config.toml
vocab_size = 2048
activation = "swiglu"
parallel_block = false
init_std_down = 0.00621
init_out_by_depth = true
decay_shape = "linear"
seq_len = 512
z_loss = 0.0001
train_tokens = 132900000
Each number is 500 + 50 x the weight over its row's rms, rounded and kept within 0 to 999. Layers, rows and columns count from 0. Numbers have three digits each. The size before them is the row's rms in percent of the matrix's.

# layer 9 MLP down, 96x256, rms 0.202, rows 0-95, columns 128-191
094:412532508456395568523617482521525509450534601471543471520564511551479430529584519504587657536495470566551523542522375600492539547515576490463566526526468527517521531497532435560472518416442480
101:558493532507434538533464431537454517518578438542474528444520464406488484512596542565510491465489451533455550449484510499503508542399488558560587580480463510461504447505502518478475479497442467
097:423525525493515559413546575532470544466480523460500638534558490562529476506483438468496499469595493479552523511475453508470484514539571552513514601538483414488393466461386469494434526556449487
098:356468453507556486504373496488510489445522528515468479526512532536468515490499492562417517636506471403475489437496467419544478428460491496613512494449557555583550551548550512436588536534511450
102:509458427482429451498473571552431566512572462518562556483455446573460487453430420534498576457513507478476442525407512506512534484536467491514497446573464528524495504528431463432447527600445607
097:432540548406538518445498560507454468455551415494512604511528465519541527465563483485504547495560464568487538575583449485536490531481548474437526574511451532470442509572483604478453550528505492
097:486424532479471552448504536474437459524538663514565505461503479474592555468416519515580487434571537537521533471459520504482461472509536542535424486455552471531474532552552449528482521480561527
100:499472504512525502456475439368523534581597458509435456516468541457559600404499464426512481537495419487431534574500420469456479500514563502415549464566471491476519490556428507445551513535491536
099:487457496472472530464541553529420417584433627558524488553507455511459450557498522416542487474536488479463476550591535477516545510496449549514498450520538478558459501481474538525492516546478492
108:469448488407542533502504508430502475541518415452497450424508547491531569473525429493531569472475399545536480544508498452487543491460489500397524506533528423530410410542471527458509393542468457
094:488547527519566483428455381494490566418534424550469553505432434417511498436511524534466523544527563486534536499563447486563472570485461468465461595464449426412481512532551483509443537449511376
094:529572542477533490537516506517419569544496466479499428415554504473546396531518513532557418526423537455456527531421520563418507374425545504576576473470457513573467428565519546569482568485407460
094:605457613433443592456569504431562483483441501474483558474418541470526543515397377519545531480455498481506518464490590461466517491453531533435432431499552524525522484456495463517538561545515525
102:495385499394423569512510548587550531491537455449473513478547533460461486502459576371428495522465432464465582494529551545488434479489558486586469413477531493498476470546485633570520461566598509
094:579484442361584507517505537528458476547544537522454533509454512517520445540528401457523503514432489605489496540429429479480482456503468446475502527448464482423523573485478509422513550477523494
092:618548453539538463475537455544467563472610521547524493553505511532522525474544537523494597535480421506572475523468557503434494419535453452517463549490477482499496595550463475514458537440599486
102:441495556572514503506444552530435508455525571534551492524415511515535546506549454493455479545613555379471477588602518532502464502489475482325516526391452451456455500446494532482556539476452519
110:498444507451542500537452522487513572460531512581523555445454455488520524508468561550456544588438527439506532454486538568664516493517499438494493538607540588495515522435527484576505549474590472
106:567559530499566498437486532427462498591392566565506547455509504466570471534508556553599518532488520502562515459564463582504415520511531481508435488585527496426535534514498481501525465436545514
095:490512452495508459484512446559518537470529492541481409471493479445398428470474481517516542596601488529539432456533492468515548432602462409510443533486550591554559457533492384490514557519596512
098:521460381541483522500498447549421461395566570525424536497559567468513468464483478513595505544489496449507501479404483475466554449484462492510424505560477577404558529527538446520548460509480537
103:526438507496485532515538507566504574475483492432504539468484422488435470491517395595459540489498443487447418484512428542528501569539524444524482498510526555480572419551458505487521388477516422
113:598557498568482506555461499564578519492420504421582505526531545491497612433366518464509533499492513462471522570458530533510483523501484486584477513470527421467487568500449461556530489620537562
106:428546494510463612527502584461493552498446521505549548510534593529408555500588449455462472511555477489461547525555503505467510445473551494474523418506490471474486441521459512515569418478512480
105:494485498511528585494435631536573488513523426555542444495468492528528557504569544528515484441503530461503652483496473504507522487469556476474431518487529484459466487493554478645481549458508435
093:450493548508528506469454487550572538504444499504457501495557548412466469463553645525419447504473473471476420440445486522511487452418508493410577539463553436449510509497426546466546564506524473
098:549495458498535592481537575518431613450456534472503515531624520516417551528498505461528539547510526598425575580543425440491547503551578563438460440531554502444517505466482509532530500520485549
095:540491512511520518507553523425504476471474486579448478411497452501535492469508476439538525524418521441465536572425531512506489503435639674384470521514468534532464526534534415528517496465579501
091:582498431424491576496502490590516460484396531463437450552439520494468529524426547429478590512499578542512536602489513476490417501497414490487477520537423472541457529429459525460462439486581580
102:472433491401470400570382518514533593501522551473454469502518507536450528542426535496476455545534396400456494517562434562465535418397511516458420460541500400414477452505541474534469486499485362
100:495442545529580403566531520487433591407512505479498390488500551544434453538533561505534550510463495493443473450588452505482603454557436456511622485481538543575524562594544543470497569541511467
099:483475457489502514478523564459469466573409444552409431588461539459522422462488482520546605492451488504487602530578433505470471432563526451475577555489546486408468488539538431490544544524509494
096:523508422407517527515513546501438459494462595420472464465452537536480508582409492437537492494481452523484485572419464585450497501552511384486539478437487505512427453590408490472439500509547490
102:413577443456495506561526486539470523553520434461595514477451511494546482512481460524575517556538547591584420553592463532466473558550487565521522502540551479509484422515471465454524578524453482
095:463467503519491509441461494552516477453484535544470455588461585493474461480493529507532505577533473457392490444484430460573552441646494482442375575464576563585523403558652490565509491537537458
105:449504457519483466443456499576504422505509549562487541421495483500553473479504442571549463511457464458593500486475450566459503524532491478582566463447511518540423590427429470469480537501499572
106:605535455553542548500499523522466583496572511504542576525505492375615523486474482506523536532473464466537497519500444554543487508559515478483480594467434580480563430540515555373513519483548583
106:491468565550515492492476519462554421575525668572473495590493438465500546497483551500490515446470530505482489528431564417492525455531522536533564539458529348516557551490408531428449455521593495
088:579483462387400472476529463493533665515458467524406422512428509447447569535473484455519543528452509572423530453437523492465536574560505515495507460501471535418522381525503465468449469402549500
107:520449487539446523490537539489445441483469503455437399486476574519417506557528483493419606451460460502535482476591503450456564404601550478521392479527502512556606519611501545467430544546544452
098:490495542490504560534469528576444376496489510598466409551554523536513519465472518508478506592512474422466529461425474543449471407567448450554458451483386335523524534515476494480593571575456483
101:482510567532464403539491490481516436463536450430449508628471506503497549555544424521484471411487469535459452510517461421453539494494476525521486519439575551460413441425500594554462484513545578
099:591617503502511486449563451578543508471510471521525506501490509564493505467473476462499450578520398521537480540505463397578486441520572484572496533526474489478523494531461403488488396472601466
100:484553443485508532482559457481504511497470425539476515465568519470421523598547453545459585387505437541454530623410517471411636494506435480592534467491518465546565488506517515474577552549488459
099:515569451511420464449462495448457553538360472452464513538489539454457538532457445439511473548494528500568510499428455430449560435567493560432548452420465481514497524492559419530520553507453430
097:498623493539567484532461552394472474522445524546562537516501462520552473421474517456492501506540548658487435508455377537511512616483425513510429587446550494513480444471477498476559421521484506
110:531493529505488468514455598550468440583496513479563481502526516531577523626499419496518515503555524423592554506503433497566416480513518451514519559584545474552503510490532485534435617486377500
092:457537371480409466515429370441526490551551584572575503518539537503515440491455462451510456451495448514464438517462641413447483493456547470494464537476522550491414520487499537556567548536513532
099:435431584505503479536480459501458352503513530466582437509524671611461487456483501452491500428568532460558492462556541490539578495488563562502495498529556544473471472465485464569461490509507498
094:429454490535547511516388566418511498475531546503459527599463492421475527606444483533552437559562461545464441489493547565524543560485509469523547472528528554504573543489601543537562423403459522
104:478533523414459545551520520548411439463550454494491523500494442529546427527504457480511447503454362598476589472455508497601509544367522482441554472485560501539402558457505576513376474518567514
100:528440578486476466515590489528510482509507429441518461501530485464529539564498491459534509423465467467528451578550520477467545451467492440358549414479494516525485365445463487558496550487343500
095:528438546524414518545496547510498445588412570429442617459449542472548569517602476433469572462475518543464517538494485477443464498443483545529484555547484475512454516464543518563437488498569479
097:517469482573536486446489421553606492584517452509422505436530485514512495460533527477608530460455553474558461481490390447435424386529496492558430519451510464560432454507482498462506512445517522
105:531478509527427521560434446418534474432510443511468580428450544535453467555531547530451608416546464464510471415512535485560462462509496613481459557422463490452501554525458490460454509541483475
092:518461409479522539528488509420482492507513520481584500465559475498532539563427487553603552479438560549503545558489635503449572467553465574531429484539485469490473504490406463428480505529512487
106:476537514573475522583476571544405573482484552590503484468523466546532408550508420487379420537529472499550517456514567512522474485552548486519565569362527466541604556523529431453514484537439512
096:467544559541604435439508533414548492488425425556512488500478505504482437491449489533524438520489454471495488504578491419485395541514509536396477558553471461500566489575585456443467447583557540
097:600548497495562546492458510514536573404487549484514479475584541476546490505489559616566478540421505640490446493503532546508585542457553451472473558382570571506538458563501556486512451525545443
118:564553475594466441471566461452570530482476406450459585450459454478538473526474494546499502487474466512632453575416528418459540509410420472513525437471552552597480490560458534527454557537473491
100:499543544502573402522442510474417471455455525560486472465482464442523506475432450447433589493432518563512542509457566482564566483531477520484518563572557497532515506478453459476463531461437462
098:521482381428479433537531499543491555424512498539391504535429512458448421386535465513530507531484579550507440508505554485560429459471431606452578402520547605447569548476604535512490509528502454
095:559509579511456491434367507444399457545519496469497503415513520493480505521515419444489555435562425522496604508468533505460468536495454596551520483529471506517530560597477382523494534489391468
098:548438475491538438455509490469479485488473467510508523417452491381486499482457541461453493492509525472445533369643547481582503525416426551506545625485544467461560517465469563595472443447503536
102:501427486471548587506457508581448534472489405467456570594572475554506463616499452440560516439543530594365465472539465511458574563461486445536470622401559453430471494509537409495543502531395490
103:508552517519534498384550489481507460592581515546469495515526543449447556540487531497453457509512426494481545512538501588543482544493470454419521540514542480449452486533473533492522503484464479
096:459460536454536489571502542482573543504523492476580526649513537558541430457469526454502534478469507439522451562469432621490538578512547487596392482502554580444533445536446567517545455446517567
101:414537383536454444512526573428459520590519504492503508478536461519511460430523575468568562473412463584508496521499412540454473510497602511504570503448486557498601584553495446559449517432456369
094:516513527495571449545512464593505527549495493406533379514523499432580482641507525474557620494495448438501463509478563541449488472456522512523469443493503448459446509492527474518530501534584589
102:483522528512512417460543375601555512519556524457508534374461512479485494432480497449543469477432447474471527513433510487477516485567516454447546573466463496539566485547420492450546495437521525
099:479508577604445491564530552591512519546467628484532491479490380651485481534465528470512519507390483567489418556557516361427484474479532455526479469476474468492518455446584494545559565500480540
096:419498421477510494539524531469453425531444551506444459540506544480567515537533521495478457584484465502534538473561553487501525494532499607400462485523522482491530512487537548568486336599560477
100:408588523562538489546512528482454542487469492493504515516471467498463470421467516429424473503559518423441489472500569556500574448495523522415418425518529566531492477467522482519578414511482442
089:466539549481545511490538529392493521464455582509507560497416531563476481544441393470446515469596516508453420456407439518509504515447436586478551508454450468541521522445487464481592494563540513
109:470410537479439480506544544527575467424461533550496522458566482473597446486465477544561485600493399461499461537544474494547552459457622483492487552479518546505458485472448511548471512576397439
113:552428380547470474554507426461469523552544513480517596488551497488470500549578456520432476354564458484484508533457542434442446478596454447457580472431504465577457481602474491474471614570537407
094:528436548492424492483354542593422415563502453437409505512517445492489489525569517466526592539454537480406585534456507496476509420539507567482435487455566426567517413470473405426467514447504537
095:499540489508517490467519505483458529566487581554577524470539526480525476478556458487378484490574504426524483621603496611443518504599462515507525554396614457460486456495463501406470541497423593
097:478494520511457523477512514501412531539508457497477510492519510467561524442430481464560476457467541524528438476517517464557574408545639519507469514442451584499549627593494411510484521593507587
088:581396432479512585421506467534478588557592483450524507530491500455522540524487512536511563598554471513554394497466524524549613482517508475509549537527553493485456530590580536456510523588536441
105:459373493510500490544513457487518530557534532463536493443438487587544506480604482444483486480504493433467464438544476473493464410440477554495533611483459398399495559454441507461510611459528528
096:585525535536520541536465487667622494454561530555570497405442550587487482505415506487536543521520333504489473549519560513596511510478604509515416469558479567580424571497494566426548584438526549
096:451509493390543535487448545582449504489540509469453503497541507462473577451521514490418541561516531572484605488432420556581581494466581551467548589478477394457519495506482492421581511396456558
096:441453482582392447502507487581502493488440500396427497474418481457568464594523460457456514553410509506443501518513492494474584538520533510498463570485510464454562509510516428562474453513466584
100:465489511528537567539498422478459503497463512447504427469485422459639469444452387548537492520503472523477535486423479490547455577552553493523477584528506501639509491461502527479519499522498528
119:543518535499535538463610539466548417533495505378550445494490477596566499491403542511577402472541360539475485489553576442498443484465449576564528615507539492516414410458517477427628449569508555
099:519530598530495481571578482411507514432414576517505423547509410539574497435569517534497502429470545522487447416462475447418475479538471500487490480521528488525428481485529439458423445520498599
105:524539515544545532457429554500475536492514577533511566363442511511459499519475560522511572479468546529465515504452461475544508447495486513527424365544430495489523489501559450408520572521479521
098:446481536429541532499560533530476532529542519444406465547566537515645559514492534454468447477472511473488541553526550470459433539479583529525569502489545539510486474564470484487441549481516524
102:531500430445544517567488519523438458472489524436444534448404523437522540647534515466503595565545351530568461488520420611555519420556490421507543516498542612541566545517536481525519565548502575
095:514542506526433597456429492515562500559547553488493447517476560432448538503502497429420547549501435500561514525523531610437556556481443510476597452538535391541475393421421475475558466563499515
106:513534366457580492521563504497495505532393436453506566476507555488525557409558516476551538528495491555587527453522468532415478520449463486451541547465439506545492535514469502477412523508506441
099:520605626479515427537547474488495528356503601416458512425606523563551459478624550513448441487495541441510446534508547423431527524493441500462499439489493549525501491539530639464520458511511478
106:441537536500523418575406488411516556469540538486475566494492530451555438511543524488442586501337490484476514527525456495447535590534528519550434559475617532444536480509497605519443578491449549
107:503473608379417450474537524498523424570498539613505462512425504465450504450517559514520488392489454502486511535435428518515484530460506507523456450512460521486497439460424481597551516539551592
101:546486447531495501398458499411441533568556492452353461614531491519520449472463547525446462423491520500622513510422440537532454546535530530464546459536512446469526505570507501484449517435523486